From a checkpoint of a small transformer trained on Wikipedia.
Size: 24 layers, 3 heads of 64, MLP 960 squared ReLU, vocabulary 4096, 18.3M parameters.
Training: a variant of Adam for these matrices, 292M tokens, 4865 steps.
Each number is 50 + 12 x the weight over the matrix's rms, rounded and kept within 0 to 99. Layers, rows and columns count from 0.

# layer 7 MLP down (transposed), 960x192, rms 0.0543, rows 646-682, columns 0-95
55 58 30 63 51 53 47 31 48 47 49 32 27 59 50 44 78 62 36 62 39 63 60 43 51 43 48 70 56 52 56 62 41 42 52 54 56 36 53 50 63 51 72 54 52 43 46 64 61 60 47 48 38 49 45 62 65 42 61 50 64 33 35 50 71 43 29 46 73 46 59 45 63 67 51 58 64 54 65 36 54 64 69 30 62 45 43 61 82 33 41 71 77 43 46 70
52 41 54 40 67 54 40 40 43 38 28 43 36 54 55 67 49 49 54 57 37 41 61 22 56 51 62 37 48 59 74 50 29 43 67 52 40 47 56 57 55 77 58 56 38 47 46 42 72 52 46 71 57 68 56 41 61 56 44 45 44 36 32 56 73 44 54 53 37 46 51 43 44 52 39 60 62 59 52 42 33 39 22 55 46 57 67 53 55 54 53 61 57 44 48 68
70 33 52 56 46 56 48 62 56 55 35 34 33 44 37 33 47 64 57 66 56 60 56 51 54 45 40 36 50 57 35 41 57 47 71 59 26 52 65 61 69 30 44 23 50 54 50 34 79 69 33 45 51 44 41 61 47 56 39 52 64 56 41 42 65 38 58 51 39 68 50 27 44 66 53 47 37 53 44 39 60 52 50 46 26 51 43 52 73 43 43 59 49 61 48 38
39 43 53 50 32 48 41 57 61 37 45 65 76 53 51 56 62 31 53 31 69 56 40 67 71 48 48 59 41 38 56 30 52 44 46 73 48 52 47 23 44 32 51 57 47 45 37 39 36 47 50 45 51 50 61 37 45 45 51 29 29 50 54 35 36 61 68 45 29 41 59 54 36 37 52 37 53 42 56 49 46 41 53 42 46 71 30 39 35 51 65 36 46 47 41 44
65 49 50 53 29 52 55 40 35 46 33 67 49 58 57 51 72 28 57 36 47 76 31 55 32 46 64 29 48 70 33 49 50 34 72 65 39 36 47 36 51 45 59 37 53 62 43 46 38 26 55 51 38 54 66 45 51 53 44 47 46 45 49 54 48 70 60 43 66 43 48 39 32 63 42 46 45 47 57 56 15 53 51 42 50 41 36 63 58 34 48 31 31 31 49 78
33 53 41 60 55 44 59 53 33 56 50 56 62 54 47 52 40 53 62 45 65 51 25 47 61 38 64 57 44 36 51 35 56 50 47 66 62 58 40 39 48 54 60 63 65 44 60 57 47 79 68 46 56 75 39 43 55 45 44 56 38 36 62 50 53 36 41 58 51 49 49 53 42 32 52 30 48 52 49 60 51 55 45 56 69 57 44 54 73 50 43 57 62 46 54 40
59 53 15 49 33 43 56 57 56 27 37 48 46 50 39 62 62 28 27 59 41 70 55 27 55 28 47 62 39 53 46 48 42 47 33 36 53 48 59 39 58 66 42 47 55 64 55 72 53 47 61 61 31 66 60 35 73 51 62 60 41 32 68 54 68 55 43 62 36 57 43 47 51 59 54 44 21 40 44 29 38 54 34 48 46 56 66 42 64 37 51 70 53 55 35 40
49 19 32 49 43 37 35 38 36 32 44 34 55 51 32 56 80 44 34 51 46 37 64 30 54 38 45 41 49 40 59 27 30 42 60 59 41 80 71 67 43 58 25 45 47 84 55 27 47 55 46 66 47 66 30 52 48 83 63 37 45 52 35 58 59 52 40 27 34 67 57 59 59 57 56 42 43 42 58 49 44 46 50 63 62 63 50 53 53 74 51 42 75 41 47 41
39 47 61 43 40 72 57 52 59 56 10 60 56 28 38 49 34 35 36 47 58 37 85 31 59 59 51 43 44 43 42 45 44 53 33 61 44 51 42 60 61 40 44 59 51 44 41 70 36 49 73 43 68 37 57 62 61 39 57 61 24 36 37 56 43 26 65 48 61 45 56 54 40 23 53 68 50 48 41 43 48 52 51 58 60 59 61 29 51 36 50 57 47 53 27 37
67 44 60 54 47 26 50 35 52 49 84 56 37 68 36 36 76 56 36 53 47 49 28 32 51 64 56 36 52 50 65 49 49 48 60 72 41 47 47 57 46 59 55 67 55 61 29 61 58 39 55 48 42 59 56 47 47 69 51 37 36 47 48 48 63 42 49 56 54 66 63 47 41 48 43 38 57 62 37 61 37 56 43 55 88 45 52 44 68 40 49 36 53 62 52 28
38 35 53 50 32 65 44 64 40 33 62 77 54 75 36 41 53 38 60 41 58 52 44 75 45 56 52 51 38 52 38 45 69 50 39 51 48 53 66 35 51 49 48 65 52 53 55 45 50 68 54 56 42 50 52 46 47 49 51 41 43 64 60 65 39 52 56 49 55 55 54 19 62 50 36 31 40 68 67 41 52 52 56 44 23 69 49 41 27 31 56 59 41 61 50 52
52 47 65 53 47 26 51 52 51 44 65 50 41 54 50 58 52 48 35 36 54 19 29 42 74 57 52 34 64 52 64 47 37 38 69 35 50 62 58 48 77 60 36 49 52 39 40 57 49 44 33 52 23 51 57 57 50 55 63 71 49 61 40 38 42 68 62 59 54 45 39 38 69 54 72 51 45 52 47 68 27 36 67 51 48 84 31 62 53 53 32 61 39 48 28 52
61 58 52 65 39 49 49 63 54 48 54 42 64 46 43 48 59 60 46 41 38 42 42 44 49 31 40 81 37 42 46 51 43 64 33 48 48 51 52 42 48 54 66 55 62 47 46 44 40 41 44 35 49 51 56 42 62 27 41 30 41 51 65 42 47 34 33 44 50 59 50 51 45 58 40 60 76 42 28 63 27 37 53 53 50 67 47 57 46 47 63 49 38 43 59 26
78 41 36 55 55 46 50 39 46 50 50 54 65 51 70 36 49 59 59 42 49 47 27 41 35 42 43 43 43 42 54 50 54 45 61 47 40 55 79 45 56 66 46 60 54 36 42 32 60 45 42 67 43 52 45 44 55 48 36 54 55 68 62 36 42 53 42 45 53 39 22 48 62 58 48 77 25 57 50 61 55 55 71 21 52 26 57 39 37 65 37 62 54 69 47 65
56 74 52 57 61 54 48 37 47 44 62 62 29 48 18 53 41 47 47 34 48 63 53 39 47 46 58 35 48 50 67 74 45 46 44 41 58 43 48 58 58 62 42 42 59 70 44 53 69 64 56 48 51 53 61 47 75 52 43 42 69 43 57 50 48 52 45 46 49 61 55 57 59 76 50 57 58 62 35 47 39 34 37 47 56 40 49 58 65 62 62 59 55 40 52 45
50 56 48 44 34 69 67 18 25 40 44 57 38 31 40 33 57 44 50 69 53 34 30 12 63 69 49 74 47 35 46 56 61 56 47 50 60 47 12 34 50 47 43 56 31 34 45 34 46 53 53 58 52 41 41 42 38 48 55 46 71 59 55 56 45 61 38 65 59 40 43 52 53 46 37 32 30 48 45 36 63 52 49 33 64 49 71 53 34 50 61 33 54 59 45 43
54 85 41 48 44 45 49 40 39 40 40 52 38 35 40 69 62 42 49 45 68 41 57 49 79 58 48 34 47 62 52 62 83 50 48 39 62 65 47 54 56 35 27 76 38 53 76 49 48 53 48 54 32 63 72 67 48 54 50 77 58 34 42 60 48 42 52 50 54 63 58 71 58 60 61 68 47 59 47 54 44 21 51 55 42 45 46 58 57 56 67 95 63 69 46 59
45 54 57 41 52 50 37 48 46 59 34 47 57 66 71 59 61 52 56 62 49 54 38 48 61 46 41 33 46 45 63 42 66 58 55 60 56 56 53 56 41 40 51 43 54 29 57 54 62 46 68 65 47 41 78 42 77 25 58 38 51 54 62 34 53 62 39 41 49 46 59 43 61 44 51 53 32 52 57 42 44 37 57 66 61 30 63 42 27 45 61 52 29 61 69 32
41 52 74 38 72 54 38 30 54 50 52 57 55 40 47 49 51 35 36 42 36 40 39 42 50 55 40 59 45 57 38 66 44 42 46 64 41 42 53 51 60 48 38 62 47 52 35 26 51 51 47 41 54 47 67 55 25 48 19 45 40 42 53 15 58 68 56 46 31 38 44 59 73 67 47 57 54 47 27 42 40 37 38 46 28 38 63 73 43 58 24 50 50 46 51 41
57 43 33 58 61 45 65 43 34 31 47 50 47 27 45 65 55 50 54 55 47 47 40 56 58 61 51 39 51 50 79 57 40 57 26 44 53 32 36 69 52 40 41 55 58 61 48 51 52 63 51 42 54 57 54 54 54 36 55 52 58 48 63 12 60 64 55 47 54 66 36 54 57 27 51 54 60 33 52 37 44 59 61 56 43 47 61 48 41 43 61 58 48 46 50 13
65 56 28 52 54 37 53 30 37 61 44 64 59 67 40 50 51 64 55 32 37 61 34 42 52 39 63 61 50 55 58 45 55 35 34 58 64 48 42 41 62 53 67 36 35 57 62 69 59 70 51 57 52 44 63 33 34 40 53 51 49 40 32 38 56 70 51 61 39 53 47 60 51 60 65 52 51 61 61 38 48 50 64 48 60 51 31 44 38 51 69 53 54 61 59 56
43 68 42 68 32 50 79 54 47 50 49 45 61 38 32 46 44 56 55 46 49 86 27 48 56 40 70 51 57 44 44 70 50 16 56 52 37 40 55 43 64 52 39 55 54 49 32 51 49 79 45 52 50 48 62 36 75 62 56 60 49 36 37 45 63 54 44 35 64 41 58 44 52 56 43 57 66 64 63 35 31 65 72 43 44 34 32 73 62 41 56 55 36 61 57 55
49 43 44 44 47 57 52 93 73 57 42 63 29 51 29 45 71 20 40 21 56 43 47 49 72 38 72 65 33 39 54 51 44 32 47 51 64 54 56 59 85 55 33 56 35 46 52 39 61 45 38 13 41 54 63 60 52 77 30 52 51 65 43 57 62 58 45 46 23 45 42 51 46 63 51 30 46 65 38 57 65 37 42 74 51 57 50 58 59 64 33 41 45 24 61 26
51 85 54 87 23 46 54 51 41 59 58 60 47 75 54 53 41 66 44 59 54 52 40 50 54 55 60 59 34 42 39 50 60 38 65 52 50 44 54 52 57 58 52 50 58 37 40 51 58 54 59 56 56 45 68 47 46 42 63 53 62 43 69 32 54 41 57 32 42 26 36 47 46 48 59 59 48 31 47 45 56 36 48 64 55 61 47 35 48 40 54 61 69 56 57 41
52 71 53 32 64 52 66 43 28 53 64 59 58 45 49 45 53 38 38 54 40 29 51 48 55 58 52 45 65 59 44 50 37 45 61 55 55 48 34 44 32 48 57 65 31 61 54 33 50 33 55 47 38 60 53 46 36 54 68 21 47 43 40 73 38 46 37 35 45 43 48 70 62 48 51 52 58 81 48 49 58 59 55 56 54 48 70 48 33 47 38 47 46 46 52 42
47 39 60 53 46 36 33 59 67 55 40 44 50 60 60 44 50 56 58 60 49 63 46 57 34 74 45 62 53 45 48 62 64 50 52 65 76 64 50 59 43 44 66 29 60 31 53 72 50 32 32 41 43 42 41 53 58 53 60 64 64 52 74 62 52 40 59 22 60 51 58 26 50 65 57 44 53 44 31 45 57 47 70 33 56 70 37 62 51 34 60 31 53 44 48 51
61 59 56 62 74 35 63 44 42 51 58 68 48 40 56 34 57 61 47 51 40 40 37 55 73 33 54 51 52 64 46 68 29 62 49 48 35 52 44 32 62 46 42 43 46 54 61 28 42 47 33 15 28 58 42 54 55 37 27 52 48 46 57 27 60 72 76 49 61 42 59 43 55 68 40 59 54 53 22 22 42 46 54 26 40 58 28 55 41 50 36 61 42 54 56 49
47 44 38 41 47 60 44 67 51 62 49 49 39 57 58 49 39 52 26 62 57 44 54 47 77 43 56 50 44 49 50 50 49 46 47 49 44 61 36 40 46 54 42 54 33 61 58 73 67 23 62 21 61 61 48 45 62 40 58 54 42 45 53 44 45 60 45 37 61 43 75 49 44 57 64 49 29 62 46 41 42 68 55 64 78 60 67 73 56 65 52 44 47 50 31 47
42 55 58 53 55 59 74 47 51 52 33 55 64 53 45 54 33 39 63 61 42 48 50 50 53 63 51 27 43 56 47 27 66 48 59 54 45 54 22 56 70 56 49 58 69 34 43 45 31 35 59 70 44 39 47 50 46 62 60 35 52 47 49 69 35 42 40 55 52 60 59 57 21 48 41 76 64 58 24 64 70 60 34 45 64 54 48 58 66 46 34 52 57 48 43 52
64 65 50 48 55 46 50 45 44 64 52 69 62 48 56 32 42 21 71 41 45 34 40 41 59 54 52 55 52 57 42 52 49 47 51 46 44 65 48 37 16 45 53 52 40 66 66 75 37 56 73 59 59 83 59 20 37 59 66 23 36 46 39 40 54 51 59 49 50 39 46 46 65 73 58 37 47 71 57 23 67 62 67 40 33 79 47 41 47 53 47 45 49 50 62 39
51 64 50 75 67 59 37 47 69 55 47 65 31 39 38 69 67 35 39 50 40 54 67 59 67 36 70 63 54 29 39 48 43 81 44 58 42 59 40 67 62 43 59 48 55 62 52 42 69 51 53 58 20 46 50 66 29 62 74 31 56 54 31 49 55 38 16 56 63 32 73 37 41 57 58 64 77 40 55 66 63 45 43 33 51 61 57 46 51 47 40 46 70 60 46 45
39 53 65 49 45 46 69 42 37 48 43 46 60 49 51 32 67 53 51 69 50 58 35 66 53 36 52 41 60 33 43 59 32 49 53 66 06 51 49 65 47 65 54 54 48 44 37 24 55 54 49 40 53 48 45 48 55 44 79 50 45 18 61 20 31 74 50 54 61 51 59 40 46 55 77 45 38 52 55 70 53 50 53 39 62 42 60 54 58 48 38 57 59 63 47 48
48 38 33 56 63 49 38 36 35 39 40 48 28 31 50 34 56 41 47 38 54 51 61 42 40 41 55 66 35 51 55 46 32 59 71 37 49 50 45 47 47 52 34 47 20 51 60 43 39 45 72 51 79 58 69 58 77 42 53 48 42 58 27 33 47 42 53 51 41 48 56 48 66 32 40 27 39 68 48 56 45 55 33 59 43 42 61 46 39 41 42 44 43 63 43 47
50 52 49 59 51 58 56 49 72 40 48 66 48 45 74 58 49 41 41 50 55 20 52 65 57 54 66 34 31 27 51 31 78 34 67 51 40 61 45 49 43 50 50 57 44 33 40 63 49 54 60 75 46 61 66 36 69 38 63 61 45 59 54 62 43 59 22 44 32 31 49 45 54 56 50 34 39 39 57 48 40 38 27 49 46 61 62 40 21 52 64 52 34 58 38 44
31 51 61 52 41 64 67 61 51 52 61 49 42 49 46 60 31 59 42 54 52 53 43 52 25 57 46 54 56 47 54 18 37 57 51 51 30 35 62 35 43 37 60 34 45 34 45 45 52 37 49 51 68 54 55 46 49 59 56 45 57 89 50 69 34 56 50 37 66 40 37 42 28 46 52 60 43 41 61 59 52 43 33 59 45 62 58 41 30 62 59 39 29 41 67 58
61 62 56 43 65 49 41 57 31 58 54 50 36 63 45 57 60 53 53 34 43 59 47 35 35 49 61 60 60 57 42 43 38 41 43 33 47 64 56 45 67 68 73 28 33 46 69 50 48 45 52 36 62 56 44 60 44 50 58 41 47 47 49 41 62 64 66 43 78 30 44 36 37 60 69 49 52 70 47 55 61 55 55 74 54 41 46 68 46 67 68 54 40 39 37 50
58 48 53 66 59 43 64 69 47 54 51 62 44 45 59 64 31 45 63 50 51 45 49 51 41 34 50 48 45 38 45 53 61 34 58 44 51 54 55 40 41 45 39 58 37 45 49 67 34 46 62 63 53 60 42 64 44 36 67 45 69 35 52 82 58 43 52 46 60 55 52 58 45 52 53 62 53 62 63 58 54 50 62 46 51 56 43 48 60 46 59 23 71 32 49 39
# layer 7 MLP up, 960x192, rms 0.0835, rows 647-682, columns 0-95
55 64 53 65 63 35 52 65 46 68 47 35 72 45 43 30 55 57 78 65 68 65 54 29 42 56 37 61 53 50 55 58 47 62 45 49 66 64 36 48 27 41 63 58 56 37 63 59 48 41 48 50 54 56 51 33 60 35 38 79 53 28 64 52 34 54 55 48 50 55 35 64 50 44 36 37 49 34 50 51 50 47 43 24 40 51 59 59 51 53 45 46 59 47 51 56
57 51 26 40 51 38 53 47 71 51 50 36 41 34 44 45 30 44 46 53 44 54 66 60 51 44 31 60 41 61 39 54 51 50 61 66 46 62 62 55 73 33 32 52 34 49 40 40 28 49 43 49 47 59 47 72 53 45 19 47 45 52 73 59 62 43 48 55 66 55 63 47 72 35 45 53 60 41 69 29 49 60 55 28 46 25 64 36 44 22 57 31 30 57 59 34
51 34 61 40 46 43 42 46 64 75 56 66 57 61 58 52 54 32 71 46 58 43 49 45 58 43 47 33 57 46 35 59 62 42 58 41 51 38 40 44 30 60 41 70 61 51 54 66 39 60 50 42 45 32 45 39 24 70 53 51 31 45 56 52 54 68 51 67 47 41 42 46 40 40 53 48 52 63 57 45 45 56 32 75 31 29 66 41 58 60 36 33 64 55 61 44
47 49 54 37 50 48 30 36 43 34 41 36 53 57 50 39 30 41 47 63 49 58 48 53 45 64 56 67 49 57 61 33 45 72 70 36 70 46 65 26 25 30 36 47 65 47 46 30 69 33 45 47 64 61 60 43 45 49 54 57 45 70 62 38 40 60 49 89 71 54 37 38 37 64 39 45 30 35 34 18 45 50 50 30 42 33 51 45 42 27 46 35 70 45 48 49
24 56 53 56 39 46 56 40 53 68 52 26 53 46 35 35 41 62 40 63 40 69 67 60 31 60 38 60 54 62 26 60 58 48 40 33 37 50 63 73 51 39 62 45 36 63 39 39 58 60 60 68 53 43 65 53 58 36 55 32 50 55 50 56 49 64 40 50 55 64 36 40 31 63 39 66 66 36 53 48 46 44 62 40 67 66 38 43 49 24 75 33 58 36 41 56
53 53 33 51 71 35 67 68 74 35 52 29 67 28 48 72 34 41 45 59 50 60 64 46 36 64 23 34 47 56 55 51 39 47 28 47 70 37 73 27 71 60 44 63 61 54 35 47 38 57 59 49 39 42 47 60 52 32 58 36 50 52 59 36 37 66 58 78 45 57 36 55 61 41 61 43 75 60 39 34 59 47 49 52 23 41 46 61 62 62 46 54 44 39 66 78
52 56 48 47 31 39 67 46 36 51 46 63 53 48 55 67 59 55 59 51 56 50 24 54 63 75 47 67 56 63 49 43 52 44 29 43 60 59 54 50 52 43 62 33 51 32 32 47 33 50 35 82 45 55 50 41 37 48 75 71 61 40 64 69 39 49 58 41 47 41 53 53 47 47 91 46 31 46 38 56 37 53 40 57 32 48 58 55 49 29 62 58 38 53 64 41
56 47 56 50 38 50 54 43 41 61 48 45 45 59 51 60 36 57 53 63 33 45 55 54 29 58 58 74 45 36 43 33 43 53 51 48 55 34 60 27 56 58 61 45 35 65 47 37 21 55 68 32 57 45 26 51 39 71 24 69 62 32 73 54 67 39 42 70 76 42 43 63 31 60 54 50 49 63 39 32 59 24 51 38 37 35 37 31 55 70 46 36 44 67 61 72
36 38 33 60 65 73 50 56 43 57 45 22 53 31 40 49 41 41 71 40 68 71 68 34 40 38 56 42 33 60 41 45 50 40 56 42 57 23 34 71 45 55 49 67 31 55 57 38 48 49 61 72 59 60 52 41 47 55 47 56 60 62 49 42 64 51 43 42 63 59 33 80 54 49 37 58 50 65 57 63 59 64 59 65 47 44 46 63 56 59 62 64 46 45 63 51
42 65 52 46 46 63 53 59 50 63 41 39 63 61 32 52 35 49 53 39 40 46 55 58 34 59 49 51 42 39 62 55 71 52 51 44 56 55 53 38 44 38 52 54 59 46 49 53 41 50 68 35 33 40 27 36 37 32 38 39 53 56 64 76 24 46 71 57 35 54 40 43 61 39 20 47 40 63 74 59 47 50 62 48 47 58 36 57 38 58 53 53 65 44 56 38
46 61 42 72 47 45 28 33 38 47 61 73 52 64 47 40 53 75 69 32 52 44 56 63 47 84 62 47 41 52 71 51 89 40 31 44 60 59 46 49 25 35 41 66 33 58 45 60 49 33 38 42 39 37 28 43 44 43 30 77 55 57 62 62 32 60 77 49 48 39 54 63 63 39 67 43 50 55 48 66 46 50 75 53 40 67 42 54 49 47 44 39 26 55 57 53
65 33 27 45 43 79 40 52 50 62 39 56 61 41 41 41 56 51 39 56 61 53 67 48 40 50 42 51 43 33 63 48 46 33 53 40 43 55 43 53 34 34 25 61 51 55 61 53 55 50 39 36 47 50 60 63 50 47 70 37 62 67 47 55 42 54 48 60 35 57 57 51 73 65 50 58 55 51 60 35 67 54 46 57 37 38 39 55 66 45 41 36 53 53 68 64
54 46 46 48 40 43 55 61 56 65 72 52 73 59 44 48 45 57 52 45 51 59 63 55 34 53 55 44 48 31 42 58 50 66 44 40 60 43 54 41 59 52 41 41 33 42 51 39 47 56 37 59 85 42 36 56 49 63 31 44 43 64 76 64 41 40 53 70 41 39 54 57 47 62 56 52 36 43 71 68 46 66 45 49 64 45 45 55 53 45 62 45 46 60 54 59
40 55 32 59 43 49 55 39 66 70 77 59 34 39 40 62 50 35 60 53 56 32 50 42 61 39 36 44 52 64 62 35 47 37 57 63 43 51 43 68 52 47 24 51 38 52 48 58 57 63 45 44 43 59 55 54 61 53 43 59 38 55 61 68 52 56 54 52 38 53 56 63 58 66 36 48 48 56 59 41 45 34 46 35 45 53 30 43 61 45 67 10 73 38 56 61
32 56 44 30 51 61 33 52 40 45 48 48 78 40 69 57 40 67 37 38 31 35 36 38 51 63 41 53 47 34 54 43 41 48 77 48 55 47 38 35 55 36 34 56 50 34 50 39 45 58 56 45 37 70 57 56 43 53 51 46 62 55 62 71 63 54 43 40 48 41 60 48 67 47 42 50 45 31 55 28 43 86 74 25 52 40 55 64 73 54 40 42 38 67 56 61
39 54 40 66 61 43 58 38 28 63 56 44 40 64 69 53 55 43 54 36 63 61 50 63 36 69 50 49 46 73 36 80 65 72 56 36 44 67 60 47 62 44 28 52 43 50 47 56 41 61 41 73 42 49 63 59 45 49 54 71 52 46 50 54 53 28 69 38 55 57 23 39 61 57 53 45 66 45 54 50 49 42 57 42 27 35 48 27 54 52 40 69 74 46 43 55
41 34 38 57 77 39 55 40 63 38 37 59 50 49 44 47 45 48 35 46 60 63 43 49 58 38 43 59 62 60 62 44 51 52 37 63 35 46 43 41 61 42 45 41 48 52 41 62 37 49 37 57 64 47 30 56 38 56 32 58 68 32 43 68 60 60 42 53 63 39 54 50 60 76 54 53 62 48 21 26 48 36 40 55 61 30 56 35 43 28 64 27 41 40 81 63
48 54 46 46 35 53 56 79 71 44 38 53 56 59 57 70 63 65 59 58 67 29 72 61 38 40 63 59 37 18 41 43 41 43 49 37 51 37 61 59 49 59 56 50 41 48 70 35 37 49 51 74 38 66 38 46 54 52 52 58 40 54 56 63 63 29 33 53 57 45 59 28 57 55 44 45 56 45 59 71 62 39 53 54 47 54 36 53 65 47 53 31 39 69 54 53
63 33 47 43 76 61 43 48 75 53 50 51 60 56 49 53 54 50 46 33 66 48 55 55 64 70 39 45 43 50 61 59 45 44 36 50 55 47 51 55 56 48 51 52 64 46 43 57 43 44 61 67 39 58 49 52 50 40 59 41 51 37 59 62 48 39 32 44 48 54 56 47 58 56 50 31 75 36 49 52 42 41 58 60 56 56 62 18 43 41 63 40 46 55 46 67
17 71 34 62 49 63 41 50 67 46 56 49 72 36 71 43 45 50 62 39 40 34 44 47 41 49 38 43 46 61 47 65 34 42 68 50 66 61 50 60 37 44 65 60 55 57 48 56 54 66 41 49 26 55 66 40 50 64 56 34 65 43 70 65 49 61 49 66 41 31 43 49 59 46 44 54 58 39 49 50 55 47 50 43 62 64 60 30 62 37 36 35 40 51 36 45
53 41 54 34 55 64 39 52 54 42 63 52 67 14 34 66 35 47 54 45 68 70 67 47 56 59 40 79 48 56 65 35 43 57 70 38 43 28 66 33 82 53 67 52 39 32 51 65 44 48 43 49 43 51 54 39 43 25 53 65 46 41 54 51 55 61 55 42 50 51 43 31 66 41 47 73 66 57 26 53 28 58 65 23 57 49 29 52 63 48 64 42 61 51 68 52
46 50 42 38 59 50 25 66 67 46 36 18 57 46 50 41 65 48 33 33 47 60 57 54 60 64 53 59 61 21 45 57 59 30 59 72 36 64 56 52 74 38 38 40 20 32 28 54 60 34 32 23 55 55 51 64 49 46 55 57 53 61 89 55 58 42 70 57 33 24 38 64 54 47 33 46 47 44 44 58 36 40 68 55 47 36 38 29 47 37 44 30 47 45 46 43
44 45 65 38 72 46 44 51 48 42 51 51 51 33 50 55 63 25 68 42 57 75 38 42 65 48 31 71 52 55 60 58 58 34 50 48 61 56 60 53 63 45 38 38 43 54 42 35 43 53 36 36 40 44 42 54 48 46 42 47 41 48 61 60 39 46 56 68 43 60 54 54 55 46 48 50 36 64 36 25 53 69 58 39 26 42 61 60 59 73 64 30 46 56 63 58
59 66 43 38 59 62 33 51 54 43 58 53 48 56 45 56 44 62 61 31 64 65 50 61 49 80 48 69 44 52 45 70 79 25 71 64 43 45 56 49 44 43 44 17 54 37 57 66 51 63 52 58 50 44 60 56 42 42 64 69 36 53 50 44 57 51 46 64 53 59 38 47 53 40 45 48 37 42 61 45 54 41 36 61 56 47 40 50 55 41 77 40 54 55 64 40
35 40 52 54 51 45 63 47 35 48 38 71 45 55 62 56 26 37 77 44 45 47 39 41 46 67 46 52 52 57 58 54 44 72 66 39 42 48 75 57 32 54 57 67 51 21 58 41 60 43 35 53 59 48 67 68 48 42 32 41 48 54 56 35 47 56 35 56 73 50 49 57 64 68 55 60 41 42 63 43 48 47 44 62 35 41 48 61 49 40 51 39 46 33 70 40
24 59 40 38 55 55 46 67 53 41 45 55 48 41 68 55 52 51 56 35 61 56 46 32 40 43 56 48 49 32 75 46 40 62 62 40 38 48 60 34 55 48 43 31 50 45 51 37 52 35 38 41 41 51 42 58 37 50 66 49 46 55 50 51 24 37 65 64 46 43 57 58 50 51 31 29 63 33 71 53 66 40 28 48 56 44 60 55 55 37 46 07 61 62 39 59
50 36 56 37 58 44 32 41 44 43 60 71 47 51 37 59 47 59 58 40 33 52 39 71 63 55 44 53 56 44 50 84 66 49 45 49 66 63 31 48 59 52 63 33 59 59 57 67 52 35 46 63 35 70 38 47 49 61 38 61 36 15 75 72 57 43 61 56 47 37 43 48 35 54 66 40 61 33 60 36 50 71 45 52 40 45 41 52 39 45 52 46 37 45 62 62
54 42 51 35 49 67 49 30 56 47 49 45 52 46 65 64 63 44 52 50 74 41 56 41 51 49 57 47 49 53 43 62 59 35 38 40 59 45 50 59 47 63 45 40 35 43 52 52 41 46 63 68 52 44 61 75 58 49 56 29 32 44 49 44 35 38 60 37 40 64 45 39 41 35 40 68 50 60 60 47 52 37 59 37 47 32 43 38 67 76 64 60 42 48 65 58
51 57 52 50 64 50 62 56 53 46 64 37 57 40 70 47 36 41 55 41 33 57 42 38 35 53 69 57 48 46 41 51 47 61 65 41 52 35 57 62 47 45 64 55 75 51 33 72 57 43 76 45 50 30 66 42 54 48 45 57 54 70 52 54 50 68 48 66 32 39 42 46 50 33 60 53 53 52 48 37 61 58 32 60 50 28 58 53 63 62 45 40 59 61 51 37
39 76 38 35 47 37 39 42 72 51 64 56 52 28 48 53 58 59 68 48 53 63 44 43 50 45 35 43 62 37 49 38 52 56 42 74 69 59 54 44 68 28 50 33 51 58 60 40 66 44 68 46 45 45 39 61 43 34 33 75 54 58 64 76 29 65 55 60 69 46 61 59 42 37 61 43 78 56 43 39 43 57 50 41 53 31 62 48 54 31 66 61 69 61 40 43
53 61 40 36 30 56 59 47 32 52 51 49 62 58 59 63 52 50 46 27 64 62 61 44 43 74 66 37 69 56 57 73 34 40 49 38 71 50 73 44 45 40 51 67 49 24 33 36 61 29 45 66 49 75 35 53 56 58 63 40 42 53 37 59 61 63 40 49 48 47 47 46 44 50 58 29 58 45 54 48 30 43 43 43 41 64 43 30 56 46 47 60 53 37 59 40
34 47 66 59 38 35 57 73 57 73 46 47 66 68 36 51 52 60 64 49 42 69 41 67 77 61 45 36 68 67 63 49 33 46 56 63 69 38 59 57 35 41 36 27 63 65 72 50 30 55 31 39 40 49 42 51 42 66 55 53 50 45 52 53 30 61 52 42 56 33 28 41 37 54 63 29 47 48 62 65 38 54 57 46 45 66 46 56 63 66 53 50 46 37 57 56
48 71 36 49 43 66 41 48 71 29 60 63 27 61 47 39 47 76 43 53 71 73 80 53 42 51 63 50 54 42 45 55 71 55 59 52 46 56 58 50 43 54 59 63 72 43 63 44 44 42 46 57 45 66 53 57 56 53 48 42 56 45 51 36 42 42 71 58 41 67 57 81 72 52 52 52 55 54 46 49 24 42 41 48 67 51 60 49 78 58 50 62 55 49 43 57
50 66 63 67 38 58 38 39 54 55 71 61 35 35 53 33 60 52 67 31 79 39 43 55 65 58 46 68 50 62 28 71 63 49 40 64 74 41 53 39 63 36 41 35 35 58 41 49 36 59 56 38 50 66 45 49 25 43 68 45 42 56 43 53 70 33 41 61 56 72 29 35 43 69 48 49 39 47 37 49 43 65 45 34 44 37 54 69 61 64 48 46 50 36 58 75
41 68 37 52 57 73 61 41 34 60 47 70 47 59 62 64 52 40 68 41 39 47 50 80 60 59 58 60 34 59 40 68 47 30 43 74 51 58 52 53 42 49 42 57 44 47 28 59 31 53 69 71 51 64 54 41 43 40 53 30 60 53 60 49 44 63 70 57 62 34 42 52 55 75 60 62 66 49 50 25 58 46 41 42 26 39 41 53 50 37 52 54 47 51 54 37
40 37 38 36 59 29 53 64 66 51 73 28 48 62 53 70 67 53 56 52 48 43 58 39 30 67 51 68 41 44 45 62 54 59 41 48 55 46 57 45 43 71 59 52 31 48 36 70 48 55 60 64 44 66 40 56 32 42 43 57 56 64 62 51 49 49 52 59 49 38 36 42 53 35 50 52 55 40 60 66 36 71 43 63 44 34 48 28 51 38 44 48 42 32 61 53